config = dict(
    n_kv_head=1,
    d_mlp=128,
    vocab_size=7680,
    activation='swiglu',
    norm='rmsnorm',
    qk_norm=False,
    init='orth',
    init_std_up=0.0518,
    init_std_down=0.0,
    optimizer='soap_variant',
    decay_fraction=0.753,
    final_lr_fraction=0.0,
    steps=6244,
)
Each number is 200 + 40 x the weight over its row's rms, rounded and kept within 0 to 999. Layers, rows and columns count from 0. The size before them is the row's rms in percent of the matrix's.

# o: layer 17 attention output (transposed), 128x64, rms 0.167, rows 17-20,48-52,80-83,112-115, columns 0-63
# v: layer 17 attention value, 32x64, rms 0.183, rows 17-20, columns 0-63
o48,119,221,226,161,256,160,198,244,154,188,241,202,153,216,302,203,234,147,180,179,200,202,171,166,130,176,156,180,265,182,231,131,199,180,208,172,224,220,195,159,270,160,184,141,150,166,140,176,169,150,159,268,185,174,250,223,150,281,165,229,176,177,248,172,204
o80,089,208,211,138,166,169,187,195,267,253,140,180,218,225,266,232,200,127,191,170,239,100,223,210,216,234,212,183,137,200,172,235,216,273,208,191,210,180,276,232,176,181,205,248,202,260,271,169,150,195,173,240,189,245,177,206,225,114,210,209,223,136,186,126,210
o112,104,222,183,240,196,240,252,143,258,201,178,225,257,194,133,236,202,212,193,174,199,140,171,185,201,206,292,204,203,164,202,230,187,163,268,204,196,164,171,157,150,185,187,227,264,195,237,242,267,247,200,125,289,177,138,220,168,172,213,124,241,281,189,222,210
v17,092,210,235,194,253,186,157,228,119,271,242,182,240,215,175,172,162,199,247,128,219,182,203,190,190,149,129,236,207,210,163,205,162,197,243,240,222,153,187,179,201,185,216,213,236,256,203,187,205,251,172,213,224,154,137,215,151,176,187,339,255,154,199,216,281
o17,090,182,220,191,176,209,165,199,147,157,216,280,250,278,139,256,254,236,166,186,213,228,177,194,162,224,237,193,190,206,188,108,196,157,204,174,166,176,240,264,153,221,185,187,176,234,191,189,274,135,198,231,220,163,176,302,241,186,153,146,222,167,221,229,128
o49,104,249,219,202,228,197,240,176,138,214,152,209,217,206,168,183,169,225,227,208,196,259,176,215,212,222,163,216,210,172,107,259,241,166,221,211,156,189,229,135,230,289,230,200,219,247,121,212,101,270,193,202,204,175,224,177,167,167,278,246,173,195,238,204,292
o81,090,213,214,207,223,211,154,171,191,242,183,71,151,198,195,252,179,308,220,226,217,131,204,232,165,187,187,238,225,204,182,172,161,177,200,217,299,222,162,210,187,143,198,198,211,212,216,281,179,238,138,131,192,246,127,174,167,236,182,223,211,147,226,210,193
o113,089,205,197,191,146,165,257,234,251,168,261,216,206,183,255,174,173,124,229,230,208,90,184,137,226,202,238,157,181,258,307,199,237,219,171,166,216,255,147,207,213,145,220,182,191,139,257,154,218,200,188,178,202,186,210,148,203,233,202,133,222,237,148,170,182
v18,088,166,231,241,288,223,189,163,176,167,236,218,228,145,160,196,280,128,196,231,220,230,184,158,166,173,261,186,145,177,220,219,211,243,162,186,177,170,151,196,221,244,197,208,205,219,214,214,249,227,241,95,252,160,194,155,253,194,218,280,164,135,153,241,246
o18,088,165,199,232,202,208,228,158,225,234,174,225,179,142,148,211,225,233,225,196,229,142,165,166,164,195,176,198,222,167,198,220,132,213,213,193,178,162,213,198,213,142,217,206,236,172,159,228,290,164,271,200,282,248,246,163,170,187,111,134,124,242,288,162,152
o50,097,207,184,242,182,253,216,287,201,213,204,181,166,192,133,175,249,177,263,240,208,167,258,176,287,188,203,290,156,149,149,227,159,177,165,163,163,174,236,130,176,229,171,200,218,219,218,154,185,234,277,140,206,212,174,228,150,227,188,168,155,233,180,233,128
o82,101,219,153,127,261,184,205,232,204,113,166,179,200,222,247,178,167,165,152,220,214,223,258,174,200,213,239,190,154,298,166,229,201,221,178,225,200,181,65,204,180,234,149,218,231,265,244,178,205,147,145,178,176,189,230,142,220,173,193,154,223,206,146,163,200
o114,105,157,256,162,169,201,182,139,174,209,209,180,246,273,265,209,219,195,187,170,170,183,148,221,153,236,196,159,281,181,234,134,255,181,217,247,162,220,219,277,233,164,229,212,186,164,188,250,198,286,164,270,160,153,186,208,210,212,219,261,249,193,195,224,290
v19,094,211,225,204,198,184,202,147,156,180,173,234,180,225,180,181,221,209,243,182,245,209,205,274,205,150,230,230,149,204,250,250,260,155,207,249,195,238,175,211,169,195,197,166,216,221,233,221,164,179,183,238,118,302,177,162,154,154,259,269,257,170,147,236,311
o19,086,209,212,199,150,246,190,171,242,241,217,173,198,188,230,161,289,271,204,176,183,205,160,213,245,288,164,131,203,242,181,248,251,207,162,211,206,180,186,245,254,184,210,204,237,205,235,201,137,254,260,207,200,180,201,251,144,109,161,189,279,278,205,240,182
o51,117,259,198,168,205,217,163,148,211,207,185,173,183,178,164,135,199,187,201,233,218,255,221,184,257,222,176,243,151,148,193,163,163,169,289,211,141,246,192,178,138,181,236,174,243,264,215,263,171,247,247,266,228,194,151,232,223,149,199,269,196,187,211,201,315
o83,078,148,171,141,192,138,214,233,205,199,217,278,171,255,223,293,246,224,214,196,238,213,224,219,215,111,183,216,193,180,182,228,144,243,154,219,233,218,121,218,210,221,189,280,182,200,195,141,198,159,155,253,204,237,199,163,244,207,279,265,145,144,196,226,217
o115,110,165,180,214,233,214,234,232,171,183,196,169,192,210,177,197,150,148,176,184,201,121,215,215,142,168,219,230,260,254,193,183,193,216,186,183,235,135,237,220,167,194,157,170,121,135,160,137,277,191,231,145,191,205,249,138,206,266,187,118,120,233,202,150,141
v20,096,236,191,142,246,238,184,151,222,189,225,209,216,128,226,181,182,171,201,163,218,204,156,226,152,184,199,222,220,216,176,97,136,149,183,219,177,191,183,256,257,137,129,125,149,260,169,191,148,262,217,183,172,232,182,179,194,261,149,170,143,244,266,185,214
o20,092,214,220,169,167,170,164,216,200,165,276,220,283,158,181,179,182,146,143,205,224,250,183,209,217,206,170,168,119,202,233,194,199,224,188,232,257,228,245,105,218,207,161,197,204,273,208,191,128,123,225,207,207,200,230,222,206,274,215,314,221,146,180,179,197
o52,105,165,183,196,175,230,253,216,179,125,209,170,216,252,257,168,214,266,166,175,182,153,166,198,200,200,170,249,263,246,189,227,230,171,204,192,185,164,153,261,210,141,176,177,168,198,162,180,212,318,242,188,209,226,204,150,217,223,99,144,188,220,170,235,295